config = dict(
    n_layer=9,
    d_model=160,
    n_head=2,
    n_kv_head=2,
    head_dim=64,
    d_mlp=640,
    vocab_size=21411,
    activation='gelu',
    norm='layernorm',
    norm_place='pre',
    norm_eps=1e-06,
    positions='learned',
    qk_norm=False,
    attn_scale=0.125,
    bias='none',
    tie_embeddings=True,
    parallel_block=False,
    init='uniform',
    init_std_qkv=0.0362,
    init_std_o=0.00955,
    init_std_up=0.0362,
    init_std_down=0.00427,
    optimizer='muon_variant',
    lr=0.00537,
    beta1=0.95,
    weight_decay=0.032,
    lr_head=0.00404,
    grad_clip=1.0,
    warmup_steps=200,
    schedule='wsd',
    decay_fraction=0.754,
    decay_shape='linear',
    final_lr_fraction=0.0,
    batch_tokens=[8192, 16384, 32768, 65536],
    seq_len=512,
    doc_mask=False,
    train_tokens=131500000,
    steps=5026,
    dataset='wikipedia_en',
)
Each number is 128 + 32 x the weight over the matrix's rms, rounded and kept within 0 to 255. Layers, rows and columns count from 0. Numbers have three digits each.

# layer 3 attention key, 128x160, rms 0.106, rows 103-127, columns 0-159
134104165194111154086120076133104097156130165085108164049084132155106115141193126098171114127106126154142098158191098158157109243111120152152097160166112175095083085113060112125138076104074113150061105122101135114133179139214161103100092084147122107110172075119089187168144109149097120104064210156088127141128079089199148123119080178197088179157158098123137076121097148169095186130071101093132216147207137125128116113105140101123129142143190107124148106138094155143087082178147127
129114099155082109124083086094105080154118105112121152085116099105148113132198198145100093092158175146117095123126135074157138161075181174080117132159138149090169164097177146057100127122149172106065177094077084140119184203156146158100151096126115081159087186153170138181107119105129168175116104100125120125178127123107200170234135130079160157057093146060133152092094136129149187116164124116111105189109127127129193141154082156092142136104147110164129133077111117085121151111119088
099139132159123162133090122164140128170099087154160118119134166153113166057112129131058126132164171103084125129155118121066141167154086134116073188104093027163133050087181103068180154149141135166167156114069095127112169194165156113066133135087140106181132124115145098157142162152170183135149076130100119115135089184169173114213173158104153110094092141136116124167143206093103114131114098092115140121124087125128060160162157120203119069069111111099106133122128111101129099156150133
189145120092104137124153054091127064110139044092075099108094145156134129205199103124155127138130077085134131160148137150080135072111095201111105212129143108122092138171133132154106132152159080131118126157083133163165118190142147140146132139107180103083124130186169144228146072089134094161161176114128181115122139097113136103164145099103147100083130000135161115196154152116133093031178089163197169116129106134100144206086175110148117127153123121157145120117063078071059145163158122
146074124157159157169090114108120119089126115178122161115131069152112105099123181125193110082062140139124141090183128177139138175162120164091120156160157110198110121141136085137099132140133132134100151221239164124098107134061113127143104143187150158161191105149094107160183125147071133117092129137114123116058084103081151123117079139102115163102076047145141138158105198127051151098122150114168114039126172083125067127124120119104181170161064090119049218140188151073119132157126068
064103145088154132116186168154136123129137148123115144078052114161071109191185125088127160108149170161126161102168093125132085122183116111096149185087144105105109125120120039077109117159130150114121145196131167107140108113094132127084155120124103129128133094175153126135068088109136201115178190133167140157187149118154190099118118076179136098157121105146155135090062066109111071173124147101187100103093171077125167120158189079107047086131166131143119153121134152172118147139166083
230161137126114159145156147167081115211061225125162167099188185124141153089097113197114170100176143129140160127156139117089126067140123106130091062109084175123105104093122086118146121091133142094164154083142181124165159109125073152119143134121151150140157206185087128140133152096090102072122069109099108139102109165162067124079164170097089121173218125217074097145100122069098169077098091107054124120194090072151108102149164126091182205111126156095163148114120088146076151180111057
150127106183154203135191104142053131126103255127098081158117077139058096188109142110149239117073117164158058103105079172086114124173107108113147047097118131136070076142206135054178090118144051112190124163090132138181131064155135129119180091141122140155125128112200083144074058184148141067106150118169128127161092146115110086071214126180139095141128098175079120134097109118152160084064166093115166130219081155064202118101098081122192194225170105097188158144155125147100108127091175
119077142095119103147039095079131186070096165130151130170158135142132151146118122085113087094151090082193136069137173115119116099157108124139165037110136150183150066168052159122077178095170139126090097086092122130112102170164079142156092152140170097081135166166100073157079159177152108128117141165151172185162161136014170069084144137086129086201150120115144114103156123148143158189145123118164160172159135173150103128139057149108165153122087159143125112183106132146120138151140160
130169199092121129191166128140104067088108134147178134199228166139145066096122103085152054132133133081126128112096165181131082110116165098115105128161076173032114117135115176122107122160135024121122044102179142173110128121176095104136133163077170082081176176107113132097094126086076115141189162132039111106100144127130029110101117073156236109102181138121094157144081096089197158189181066156218157104113151190111107134147118195155165015120129162155151107092087141151150106131169146
195161129109113165129123087191131116106121158103094170146190151190106151152114194108058137093140173150146125105193154118120158083086092159133067092156196173113126118146077098166103174099164198178050114085118123161120094128149102053088078090104097083208142163075113199079111134205119193105117099126067147097137115117111154091143108143083157118156095160074066124146125118134119155082173095140198086104128126139078177143172143159127096106104103064086179125114152093107085205170166140
133180145121064142044127087149108131140137189144122133109155106143100085136122116132132136132123132148081216124122082091120103149119103155113083113123089151143107120133143132173151159111116052119094146192135167151145156090168097102137128087105188140064214070177099086088162085088145067100094123133126106119109175193095139148165147192160136097164122167044131131153131126085123133114129109144179129169176136085151127119179101156140111147191128056139127129145082105144134139168169138
127207086209029215124096110142131099093153076138109138139165122062107184074146171117130162228179097153122151101100134142158062134132100151081106150242156152147096130141142123128123136191147124145159103143151150158091171100067057052158172139175095103132114130127171098103172135146081090109080121157147169128082127141145131130087098126144124151144074095129088150138139115142129123166156121141138145079145137051126095069163065103123118122162094131148100115109126129150188122098138125
185154116136070142199166112160137051111156173126103121140106208138089129162168098034112106095106106130140146172115106098140169180166113198189076095183147116067096135115110128186152170171092126104116117177111143104046130148120079160135109112096080118154133098139136134088142157167148077088203108113111131135113095103148106136110170129100140107151118122068105098103135141110133169167195118105157088181167169145141157173154103140123122144142124099093150131163084100078098126154123120
095129116158087184118106150126069094109177174091112045099158128156080087132116101131145147119129106113155098103170173098121077180154052194125114107145156178107179144151143126096108086126118163100122120208070174130154137118104181169112168154085107170168090130080137111082078142117135069122138181081202045138155149133052110183108141109116150171093148123152174122067131158156196097069151138125185095149186144171120135096147127100145142111129154135084110136131108144106217092080111166
136086112053109133105152112171154164149140060131118126143128177159192087127155163146162108124138114113111150139169084119144091149086127179145091192190126179163096141120104104111118148140132201156102150144126075109135108152161131067116144145158094160192144134157141102095127151136176161121130100126134112119128126137123197111091120107062107129101095098070096141191135082125113116067154142022169106068126116151175133159167105000113100064164186128146117133198202117149109166051117110
145106146126105096128115153173183104099100103117180136091117113152102190186086154128098115097134141153153126163213139107158059129131074144100115141107122167124081200120106179087140113125099026122091073142159117154101101162160073153123122110187146109088125081130139127071115148234111124117090137143142156101159126121134123148126073130120170139124080167098101121114163108157133105133152108149127130100142100141141124101147121151107131147077116145154113135163134102113146090138126136
142111139102103097067186135155107084195139139078098052123170110090144122088144194130136111161110107099073164134098157116141118169148159118117151149185121122085119128128118243153130111085146119057170202148150146201129129087120145126123121135112066117106141164149084179134125123135073163122078094135073134058162096081133154078131166128112212068137166113145122140089119125110121181130127113192127067143083179135126182081123159142124134080115110159207125126100163144133127125114154148
138117120230074116047125145048152117154080158109098185108121080160164168158129128117088138170115122134178130135140169141151133125083102163135101149157113098090127197058144182062128092133177133153096139100111125151117171099145153099128157141191114124121105124083132159127117170130132184095148116136046080107125075108109111134118184160142103140132149157115160144073099134097096082135149099075060114142140135179130136185151136125136129120107165141086171146120122159051137187175131112
137180090111157113129106106093172117143198125064131099167140103094102157075078103114123064152168143204046141229104185150118140147123147084142032060103111111095092126175113096137164128040114130102152183137124105157120113081139072205156122155106098098038087105173124149097112138149155119135154148099102110094195180156155117176207185120139112081155062106184084082091128156126166219096140062144142136099137219154065150117096101076127092141179194118177108167092119145137144137072185190
128169098067163075160138182074099138143124060122163118188072055157121073085140132128117128103068146144156238099103184139090183110187067098105110140088153216102108089117128114168190108133123126131157107168147164110136192148085141111132094102136084153109140114130101153090154102118161064155119143169073095134104144106116116177143094092210158132154182128219106110137147165119060083049115096215145118106139099131144197128137092139100099129210167083144117143047123114137135130145159124
144109120160074132147187132093172077163156129076054173159147178078102128064173200072136134155153158098061106109130137194113119120164089134162141183166097098117129107138195189076159159096144106117184057125127093164179164147131176182183134112074085148107135131169124097106174155104096094156093133121188104111130107179138125147144149166061058136090096174051122098085183126109122152106198180148111101081091197147171115129122089130089160106118082157088167158085084135082165092117127036
134141141184070111129073087067155167132180106114124117051152107132124050193077088090073115124154135139106124122102082155150140126210117102063147158140110110151103138126151110198137132137067148164145146124093130093116062133124049142180095171132079106148171110141158158105196136211158078104126130165149116155152152112190103141148133145168109134075146165198109120101118125067107183135108100121077154160123100122097147163103138192148100083127133121160187115083160150157123127138125047
104089151098156119146128071100150136103146038127097113120151150118132213145138125075108089138180122080220145047144072195185110124171128189079120081131172186174097100141112093113163142116133140129150060142096188194137152150195146070120169137191159111141055095089159132149109114155102147093058090137158128143143137162105132150107081125160145084109103132142169135205129180115104104149133185155165109033138107103140117129160114098105087108095079125116097141094093188139117139141144088
157164098173140125124111136065124152072169158105130090096096124163075092120220108185120056104140125109151058113090119057075073159149116123133084117118099115065132134160061094119136133150131139125131122142104182151162126055149055146210137047142103198098127109124160132125061101140205174074150156174097142109255087110119123113123189129130144100137113067191141069098112101151156169083161149087121108206204171162125251142116091110156122157060132130092106111155152154129134211120053183
# layer 3 attention query, 128x160, rms 0.113, rows 104-127, columns 0-159
114088143188074107073176158110056110121162122100072162138107122005159191067127127150104133162173123097141150091111113145087125142107112062158141110168089127108178144123119128147146178121104129107169083125166130112141117113074116175106166129178089121193126131111162126101162095128133112091088114117152098094219121194059202123133144185158125144125114202149154079185151117150178111167143101181107139151128177145082088218159127116159080158060140131155168119107059090131131058149087126
129135107108093163140087155164124060184146112089187169136154163138170168088107108111097130123172106162139122133120011144115180153151111174103098125163129083096164149057129084131165188133093171106098167136118158092140154132182096075135075136213142164157151177093093169093090118127148133145123082190140107056099133129169174134150135086193147121087154218180168100128131091146135151110169105071074132102099084149081109145127169197095116062066138118071075147096098111107101120093086177
062100110057127124117112127170139084163174079179111116111102147126138150109149178174144188170114147139126161134088102113138128080190142111123172091141115111071160116096129184154101140078156115105103129117085113214130159099106155109130198156095138031102134124144149206113165109165181105144091155129148134166094086118071123120137080097174139053170155131201168112150125196120032162074107113172112203147144118113148126089102186083186071091168164134104130051055130076156083175144140143
016164120139121154088093152107220150166102156182085070135173108072156097196145134108129159109166140185108136106205161137112170153132155100116140147151193108151086110154154167038128145123150118239079137145111156140096119195122095122087109090104101190148103076133153128098093153092157180114139204181149147064048109131078160113083097143142148173173104085136191100138139186159074113095124064120077123132153130130119069119072076087122126129150127132101118177083101153108145137082160144
128042136146131114104134138071162116131153112204106124065118085138095125156153141155126032111123162112075128147133105189170126116160160095129114104132116168124147183138167111132116112116099092106178156174076199112119109159170113122124153185126154127143116089156084169134115125119121157128183123036103135118108104057171171129032082112207133095129111138205118164118178042159178147141117113138133137138123143206205127049177089088150107147087052096149117151135139110056125133090153174
174120126147111100148087082112075111109086127227146093091141146154091109108123084078098146129178105073174130151155131011139081158123121124132106093138138123159122089130098147153133126065207157124062155140112103187110113128177155090149159084060154145093107147110190102102107123196136149084146105169156221150112150116191152121148134113147075165122089081111152171152096088105142137079099107107129139119132115138138173085129060132117067110114201102204123192138039178196180206082143136
189147149107144138142091097143151204101132120158106154098083116124082103095075114161068113162097090144079098141110073002184227115108092091178077129128095097105108065116105044093058147154212107124105123145034144121214084127164223133145194123080181124127095150135144176176109153102153095089135143157170168188075125156142153183171183186119072186130179130120167148096224075177157122135099135096147161121164146152255183088057098105124092091122145105163103108103110134113122087137101125
123127143222081132132167092148132145132105150147102094038064130151090046175109160110079129151068116102144123182085098090154096136116152186069121159122114175131102083187102195110097119151171243142120155151128130068130135105134100057132132133141076123121135156098144083107116126175128181143067214121100104171113145154150124126102205151067176141138149119095069087131092190106064174095122127131110084109120153081179150151134114111111089162133160113157184075090238207170113178094105139
189177137207179190217138054097126131139142135145125128147077110133181115089107074131148109066099143142098173127054129154167127139153176103123069110104104128195027139117169153151107147120101094058105091129176103123070142109133138139144168145095146104115124068094201142218114114171093069099191127178099163107144153120209115188180186128117145067124077117119155099143094215064079144106079054104121090142120165166134073132108203075127132000158135108184062063097232098153109136205100152
102093070125145132146071068145074119141150145152131120144158187107100137141148112121130081053123066152141153134100141077134103156108152076139129160141151139119157115105037178172096184075103183138166100146126141091141199110098093129155140106104127125226140091127092207116105126195114165127052113115076125173109125143123108104204179122132110130077089227145113134143181087136117139135132125095120093185132099121110127135104151112157137074141191123234148117136110154042078169124166159
131171092123062117168087116138159144119059133134193124114088149115168050093135069089185137149162126110129111134085114089114158106130104138149138127184033111099130138091100101091147081111122110122255107122105133113120111113152139131114106136144116119153154186158166162160175115132130101173166105104191184166116142092087132118145135127165167146157108119181142109104168100068136122041134090101065138154111066142131119171123167084070146186192107128175224101092107134127141109170119147
084171159078145132195116082160165160139074073158146081155152160107158176084068139112152129074135116165160126123107171192122136104156119103122146145093147133122141171136138121090111163095181092137122132088172172160122149219139141197069169195133072157141148133109190118146070099133114093102041156133104109190078091168113125123119109106124088159129110103129071107082122110095139126112126124124027132146108071133117160200108162021101139124138084125147117197083154089118166137143138151
093112043140164106082066119162141146120135123140156111111152110120122100090127123178181157119106110141108134133091130142065115184103106205161124117121125138136131147139155074250082104126166137156156158110154189147112076100075092211164118166123147097128105171111076119121125084201111208111134137131065133186109173153099121121147220067090146083083026138122095142151130087088070162152171113137102141149078083129138130099087130098126105118239155131180168082114110132205066155155109152
185142109124092058134169110109163177118142158040068166121117086118171100132110140227068182150111213127142123173164071121064079077125138169202136157102097136151081227114146104073128055168187162129168150135122102131163113102131180143154151131080174148059092160115167117107093095132089135086121096112178092109124129174111123100106113115101132149059129126125169157089152061148114099157171132175109151172176108180174059124145132076177102100087157137151130125177122137144074096173078168
087107078136116113128096117102121063150107122153147118156198134127154093070167172127119095131139150163101096118142214141148110086129112055103147152114141146158168156114152089134126161093119127159198091126147151136138144123149121073137093164193142130207140085080105162118116082073148160093069132110182115087075076152143139178124132154160092073094136182084086061114149128123093095143202082185183120116083145137138114083135127125167185159120160034186158121083116148163125150116138113
132117103164253176159150074115095121160087122076143125108115125128091156154129115150201103130066114112148180140125189086158128082106207090126124175156135068136102217134168104128048083113135124101108095148183164139106107126115071148130168175127094146107128081125102115083103100081145109116118187157128156154150115100147120107152141116165115172149096099181140132144138125111096142091195121131079109145120168086122135149118086141101105144111147093161156155121101141141093130132101117
158141142184079122189159150189129090066121141141083152154120041115163200073164076118118142089188119135131192148138098214128178124099136126171120082124143114182103129160092126137122110161121138133146090088142071176116174177086096145114084154126147087105076108169117089156131162145104144105131092160081147150156127143091142124102110113119126094158137098119084137109114133137118099083074110116216093177116180131164107157070136127095144130150123140155172134067102092104176160137185176
145131122088119101174147125121066133144132162130132149135127132166152146094109126094122098122156113108131195088141117111110151141123138105070137110118127103135100139046106130053139152187115116120129127147102129170100147075093091159179091136162160147191044130157125070089135163195095185114151120162170135111213159144094155190150147119133124104085131140138116187127138075155120176187118135099106173116141135109127172160044128108149109134086093141097122059174085111165146100172110079
148170101121157092121164182096158104129133130112193113155055191110107148025156133184170078142121131076044119189091046100122132108094154063189132121109103091110107116179068177166109137111190160130165129067115134114174116122102115096115123113119049135085172186140057153112115172094084073129231128105156151117154184120096179120110156082059162124157141122112119195088181181126109140126212105076119126179096155147130147127136197158114124184175087177178103149079134058183113157101132165
102128145115175113101138148106127130141139188163090197102074165076151074145146092106158108093149171135143107161210110082151128085117137076143083090134115126139127138109168124194173131159139105162142109146211138111113126154097126163105112086044177119107130108143112077137185076088111088145179104047075114078059188193209116157166076120112073147132113083117181134060111110154159147139100208157095153158168111108150128110063162041160156161153091123193129194115114106149122173098140153
179181106056141157099144091134124133146177143121055115088160101127175163083125084115133156116133159093144079105123126215053092117142188163160099094155132052091168130171163107127120133117166172123120167100152133122144186119143134138200126105159161118123101138121111115151126159071092110113157117113097121180085180165108183129084127214118143198085094123232094103115121144131085102077191035091112107118084173137080092157136165153041110103077138091118172132155093087123158178150108114
147096142096158040144046104109111140051191137204230092105108074053097130084164115167192135111140122125148139181135134133172117141152107140197155148162213061113150172144097074146118107158139115163126146117179103125120061127097033134124143121128121091150132106103119114149132114216093106145157115092117144142108163135088160035172143094103130099141194125119131139141154126112133168143130156201093192111126122113063152127108143118080096152130084153100092144098108106182153115132116108
063104168108116163117173079138163212140120139108148146115154098098148111163121128163102101140198090167101121159102190128175104166188123101117108158089137164071085151097130110097076114065169208133115094161127157081124201120143181099166144165112072134158118140137027160144068130123142198112111152111090117113098161140194066120108035073197144176086138139144097121159102111104086075185158105129110118140167128097114167100121198094141098145119174084064142114127166144085161185078075122
128131135164086114147107147085110120091160167156102181083101135152148117059130147145110086110179086120113078162083086074152168108106155129111151193152124099175114074129168110104116069146255151150167116100034119115150141111122134107143200233134186127111124146128061095138098132167086157123166078094109137109176068134121119111177216149102156121088092152134156105103169079143111142133130198127104124166154178101206134089164116046166068160109142224162140107113178184102083104101093143
# layer 3 attention value, 128x160, rms 0.122, rows 64-83, columns 0-159
116106152065165164134140099099158127169118099177145106150134103147123129124114153127121082111183059145089086156135126139152124193142156116076099142131103183160190143120154125176146131152114157098173131160126140119125133126137107108084174071066061106122094162148131077146159130127108194096126131097121151116105198106104105176073169172115114108122097099102154104124124158139072118154136097116197132213164122176116060090065088140161181125077106134109123085122108113167160165116150145
141089140099126139143140098103182159126139086153147109124111068130125173137140092165118117157185139172072162148121143158146164132078165121132177153121105116103149101081110114106136171178137145083130129109130103148215180067145086105130088130130203094156096132102093048097113068134095115123083096084160104106085130137148135130131143190244129091098110145162142162116138109105130167167163132183136122169140120165130154102092067134121186124136135151111109141102127086107077153085153108
109121154130122115099144114145072167100140111141131112155114120181131111076132123160110103105110097179132210124091119078076100181114163113143141125194104153165154106171121156100142098102116108132125126101149184161131163106173133060111105099115177099128139126118140112134117160118106161087087098185061172145172109140155152109158137166155215108127085143130088157149146131083127106126151096103128095133111135119155091088127117130161226164111069161010099159172131181070150148111116107
120165127167176129173105096118161123131129114085126113093090054120138133097144153140126150220071120077159151109112156125116116182155147157106135115152084099105122105098075126131176101103132139158099133121176119170150094105147114137107096119127091101141167157145126176118084125098177128174150202048165082086198152138147163181167128057126127106128144094156162157098098084118160111084147148156099134119110125125123095171144119107138133104123093103163142182155143081161110096176080108
168176138109163148158130069111094158089147140158167172065143097159210130152166186091133184154077071129152088132150082119101161085133125165085091084120145087105135156141146093149109079164164086152128123147152097147135104135079105130145112151090061088222106163177116123087122159084187096105153149092138137071197162120137145105136066078091128064121116121143134165111116101148118114141126123160103155113142121104147130137143152164128120142139084096162126162164133147078161129138122137
147108095126122129137079095172132177116087143063097184108149096175110134146171134174110136158116161117184174121134087103101114189202149109072079108108096067074066125130091156129137089166121153130085192105133106161114167136087134171143111102183105115092103096083195092130094085085078120169121128152164137155141161104153080135151052120162177195118100140187094141159116062151143058119132144113091114165133162161192107062110139168113131106172120231125116195097134078164161090116109123
155136155166139116178098118150153119154079113136113172166094135112118094144142130102126175025111121165097154165149133129087141059135086157186146129117113109169022172102181107151136148125161155136152079154115160125103060188072136160116121095175114116145132111128097145111123099105121167051092131122120113208165117155101092079104104148129131107153127149110124080094105155121171093105116136123187139124103113169170125121150167117082148087135122176176124145140102172174126122120106121
114123154108050105107103126143129109161175155128171108154102109142159147135161116118125147127136119097113150172131102166163163111168134093126108125102147038114092182166140130134104129147164178107157110138136092152133121134087173128108096200133133160080091120143080142113131142185096151122117155155102168168132118151140108102090091146112070128165099133149118129155079145134138132146099149113081171106111100172104194057081100132131117085146109152142195063127169145196154064097121135
187101121156129139102112152136165102199151148101134129115091160156147095171184081090136132068121123099138135170166150097111156132119133133121197172189155164148114083158150125110166085109106112090181115116080122100160192027140136089155147115149182138118078065114107141130130090128146126166111131160134157149162092128147146105099146118144151085097135161151058114083111066117153144128171143160148179097102097140162131146156122161124149106062072111148091103075166066130085087099117109
149147120180096154094194163170088120167101147142124133152094083051186165139108143152084102103109106111167092116145103119172181166093111138101161125119117090154093106123132137166151135088151080141109136141126152151078110135106151132118089131095080128152124113139079144111159144111127136063131160149141152133132114155164126092192127156148156083112142131147117131112147102147125175123135144110084186145132149081106140112126057105107140101136110064152115193115141142129083128186150123
147153176146118119102174100108135145107152146125112114157098132078144135139171092111159103135102112159101092135131106113091149087153110121094152133085080070137149125093163124099146108131175108170162107163184145124111145123129117144157153127156086071109100184115097075164132133112108163157097165163151120115130158087105114116149126151101145078132140192108163124113166112098095112109150141142169214110149134145083123112107101122131184148064124122160086106162120156162142068114213118
171143110130122144076149108119072101100147126158101180090104151148107119176138131124154117126099118086123073161152157132081095094116072159074173087143100091121120069159159090177117179180150140175181182155133132125111058111138067139150139124114136149151150158178138166167115153128131154209155160086116112124135158092086140094131143107131085161147157144110151128116137111126092112093101154142131120098119192123135123121080125149038081072119159156117090172176112122159127135091103168
139146128192135135083140146108089137163156117123122168151160150177093146128134106096125141156130157123163106156121119134131114143083170110143151118204129128119042051123153159118134141153112129119158159102136136183145122149103138126154153099123121146144111141160079180123132106094137123117129108165084117122108137160130050071099114134074157126089150125104111092138127084134139148156114112140125095102165123109165160147107126159121096100160102179171111131125079088146115095145118168
137151073112101060199069182154174148137130174124114124069136115116138116130148066094148109182136141176126090114129124167177119134086115115039107125124112148120037091161130160119095153148127186088128160146226116132116115127188095184068113109196157117122178147100123154079148196136131024146166139170149136190138175109142060143092128145157123089066093173109179211099134128106172114093132171098119128145144129099103110139097150101105093159167079081161123085155151103149097168168091086
133156197197133093146155090109126113145191138119168115113157089121165052102223127110104153131087131102151219148084120137138115118116090104158137130117119158121158117132128134165173177103132101132126112151179127132093168088048107087072105098156146148102133131184067166142136132083100111116150111156127148148160130130109122163105152131174130073152163093124123152112109197104090124126123097120073107114101123156191075128141090119166137096122121074140105128133128099133187111100126156
170117068131166146068138119109130137150115149133153172182120175149118099121163149128097108126113157104164155173131114130093127094090134115160109144059116159114135175166074138146093138111154070137138078142144157105144147043078111203138129170136116138167149161109114107107121129109076124129139128149160122176128114079177142102125080094155106108123123139127125089082144141138110132112114101101097135149144174137158110102152106143121101122134119075136162124153124138138157132145187081
143144147151095113149110115142124141147047128131150099081183069134099121146111139112107123090144149169099085154155125134097129108121137104077141103155091159161138121145144156163145133184130128147122111147161096128163135163157156153084144131182102074121161169108079086167105153127110137095107081098115106115097150102156154096111128161134109090132112157125143155153176115071207083117155166099113104156115151136138141090129105128109108187083203142093106117156104144168127178130129089
101115136119116108136126108164097091126114134164143128143133138168089096151147104135146126128109164134106185059101150150164118131128152127126104131185137103101182172141175064127119162173184086084079121086159120069133160145139169067153121150124092099155127121146128116132101105108140128128105130096174085122149162111155102209158091124092140157163090117113120109102104157097173167125192146080127111151166125172147101109162123141133069144137179150112146155106052109115097148095106115
174085143102115132090096107188124143152126149083152119110094150135179138105143130161135119091165149121110181125139106116100106181113102109189088136105108184116135132123117067123111122123109090172066073091079122134165184072095179115128144139186082123124085136099096120165117110149177105123134130155172116114145160118194166149096100147226100083118122162111122133169132167158111065133174155081138097209093099131123126165206099145149113101132104167059095134121112146111171162120128105
113087136083118111152141102175119113217048135067140151104136179152092180177142135179168147173157120033170112157109123105158124232175162129179123104192139069135113111148103164109156074120117114141128141118132158086097181147127121170140054073146087095138094113088122150177155113097125070108166130152173123070143217121127139141144122109114084134132114137153122129131107135137093090112066147128203149081083103163105118079097164143113151097143131158132140136129109080128115103147079105
# layer 3 attention output (transposed), 128x160, rms 0.113, rows 64-82, columns 0-159
109127112070158153110181166150152138143095110100062156122136126119151195134087138119130132199076097155157129152115113159126127101157143070155108163150112076103121133180097083141097100168098113097127096177128128131086113092084134134204122078132120089180147130093205186156103177104139108127124136126081141126151125129149106091088110106144148081159153132158134174124117124158146163091130131089114139079142142127131178117102117125132085117143172151089201147152109088120094119135151126
100172124124191124160208150172124084142147150107113155119137136081111106086087116071154142110140099179123171138123105057077125127143109099109116080109161104170140101141097129184137070127141081117164132108089088158096153109141121151144215060110077113173170138209176115131132119117110162137138127100155134122123099116138105110137140115120137112157111063141119125166090130155074134134107139127160150073126150138117136149172113074159103103124134135153148127158182124172155156084139111
133141160138180162108156099186139118159081148116106093085132143076196113130158128139168153144117126151118165108182089108128134068121148097170181154136117114125102083124106165161141078098126091181128187120160144062165145181133140210081138122106092078106160102143171130119134122119131100153122095138150141102093159126120072085112140121134125091159165134117127077086151101150115141157130143082039154161089138108142136107062100091183094130162123135152126118100148186156148145128083114
153097141093124154147144125099069124134140148117073116147119062135140101085136098106174114076147099085108115122096101113163182155126142109107121149129159138136104109189176170086088145155145130138153160206088119087143200128097129137120158104118100089139129111145080139146141135149053144129146123083148131149094082115157133161179113149203130147160152165118125149109098118131153128101142089149163138102143171158137137089113164080104100129090164079102078125106128126099174192150157190
112091095114127134130139143091125149128083090120124128197124056175136172142083128122122150132140148094152109086138097137075143137128133148131110085104139156144099182123127163103133068077129082088148174119140100106162164135080151161115168119120168136146116100072064172141126174117087124117100148081161130132157137105121080144148105098157129177084203152123163130122115151136182130129109095144133129100098132157154084134099191175172134142092133094118133118162142127079104156161173149
144016085149126127055119145078117077113199156068147128106186150072159090124121159130162111126137120156124171073136148114129139147176123112095173172117122148161094096095153129114135126091157091171138182109069144123191140079044114117099164149143161112160101145129185119096133101143126093146113128146133116112082140109111154191139210154134102181150157154100111115120088177097140147136124209140091153133121106180097138114135172108220115100081181118144111171111079102116136087074081131
147063150086148121094118171120100162140137083121197110118096111097168175078143124121031106166109149195151212088060204108176135128120132119159102084137114173153138128117119098145096124125143079156078164125149145132146121132191085111142139147199175099062127115126111085099161143153155107104113117124068142112139141124104106174105123137137113097128151080109141187141165112139158089134163124210156071122121103126131128158132122123127107156105079113154117110093127148162159067148154143
143152109121140088124135145098116098102109129110201134131128154111146135116067077094126130104164119124172103143116088115068156163133129110167107122083099087135137108077100082121121105122118118122169162075146169134140116121144128152150076175184158119132123111144068114154112145089101133164146104165113118132172148131156166110166154122136132102137117079103087135171098161086159082114112138147118119117127126165102133220145172220140166120158106158156129175129148120159123077129100112
139176120124149116165103090175163148093120125121136114077136133105092111076091156127172147146089065153137126110119151119116123166134118144146126076142151105119107138159108158093129141113167093127117093123123166142135109182140157129104081138121111059134126168136101099100126180092109133133109133109135121153094086140052149160156152125126158136151147108079147146119119063061077151146173121178171094173104098115088090093171176178174085153135165153148156105140203139167134107118154130
146077113117139102094089140090120163083158123091106148119095132156140135156121118108168126129124112103063087138154131080119163153088154136160112144156079138110164142119172135129143143089108162097136096113165115119172144144155125131108139123100108113084141104122091117122188169146126092132088152067108119072154182145192098133157130063126089142115138116151141143167104101164147116132133119131143157108122123123148132096128182125143150110171167079157141124129120148168163116146147133
148108105083127129101162092171147114092125108105122138170115125138153159089109133103106151197131146119163098166087107151132122107137121090190116124131127124116157142139139100126157064089127098155117152138105106153172137080133136106123146124115118141051126104158148153101146098123168105162209119122082090107144069121126075132115092085120176104115102143143129170140089084167137106116147130157116123147090096111115104133128141161149110118177193132128161145163090185161122208127110174
115109101117180099155132149198115141078119098091190089161098119112114128163137149190089091134190178212107125090133144117122141116119178107109097117065134169101160162154162117109123176120136153133084074129143140093082093085140166105104144140093151142147119147116130103103116094082145125143166131105116111115101109157125159138135132135145176141110165121182165142109141174155119093135150142113100151122126114141102071137159151164149137171122128111065066118134098022108083161142121177
118041079168123080112075131147111174147139126136207062113106206103077146145128099165114117143165097110108173092184106126115110118148107157158137179111090129137165121112135141138116130144163147141090091092079066081110159134122184111102139116165152132124130178097123148146089123091151107141079143158126061192132144157108162129159141098072120115155179108112154125114131123131167114131149137137166114177119109139146121094141151095132126162169179112125107111136134104131126144074112140
129108103101062165128194144152111056170103159122117140111118143117106100129156163044078091072180164141111102145140176136159195170121135124147081119070126100117132140074183070134155090124136115150152078156140076157137119166139157093137157167140149197160141117182099135141113170129139166149093109030108097075060097182172169089149134189094057147141132129098100122099053124096127155135140124174146095192152174130120154093125100094120138179109114151127159177146136128049144150103141130
101127168082161120151118148100120099105123100149080041116158095141118148124107115189170092101110131121144101135136103129093164106104089104176134181149142096120093160152127134104065082117179094104150131140104141134128104143160159158168123128138122142133148158127107127132119127082124171142128124100168148155108138050110150107072175110142133111099103113120142124120133108157184125170130124097141085128148128115119160113093140103100157162094135148209158140136103146155135111145175213
128123146115138096145108125066200128060101123098166206101176143136097158142132133137143129107145140100161140135170140136136076110101123153159124126122116113130156184143191118082135116088192153107161150124187157169162122129129116103147153140063163137119167118103076130069118113146088129130118087115112123074091120116143105111067139110103100135133123114157143150110167136150123129124131182119125097119137115123120103136124161103135165120122120128152120102140141142118147077151122114
111124136136108167139154179175087106131122120131129175111088130132137106119130156143092136154136165102158170089105152125058148098118149064123110133123135128143133107096125081145144084152128122141150127099102110141114131090112132077192180089105192123113133128181141069162177173159179101121162096137091115142110164132116091132080116135127111119135122126096154137128084163058129133166126158127113114141142154110139101123107146105137159104139086101134182133148127146116148129140136138
121121099164138154153107156155158140091096134105095154123152115137134121108149112124151110136090136130154124096108134145157125128115155113094160132089163101155147146144090103140123157085141190147095172167085154108154080140105126103134141124149073116163111120114126094128117143166142159117099133174167096116153147084117132184152143141150092094138111101167111133156128159081132150166133060116150096125126122115211150131079104105142135130126081119165068153134114118116150129054124124
106120127163089127122183130081150101103089114126111155035163136055169100146121149148153125143094117142122177153164128100155116163150110115120166128120115107157095208130142109107130131098145151127104154139121164179125104201151138141157181075079081118123129116174131093103098131132100089076097082119166140182174137135082068155127130131137117173133105099161132160131144144123125146117084158137077091129146126112129159116060131161114187099107150122133167119152122138129081119106183129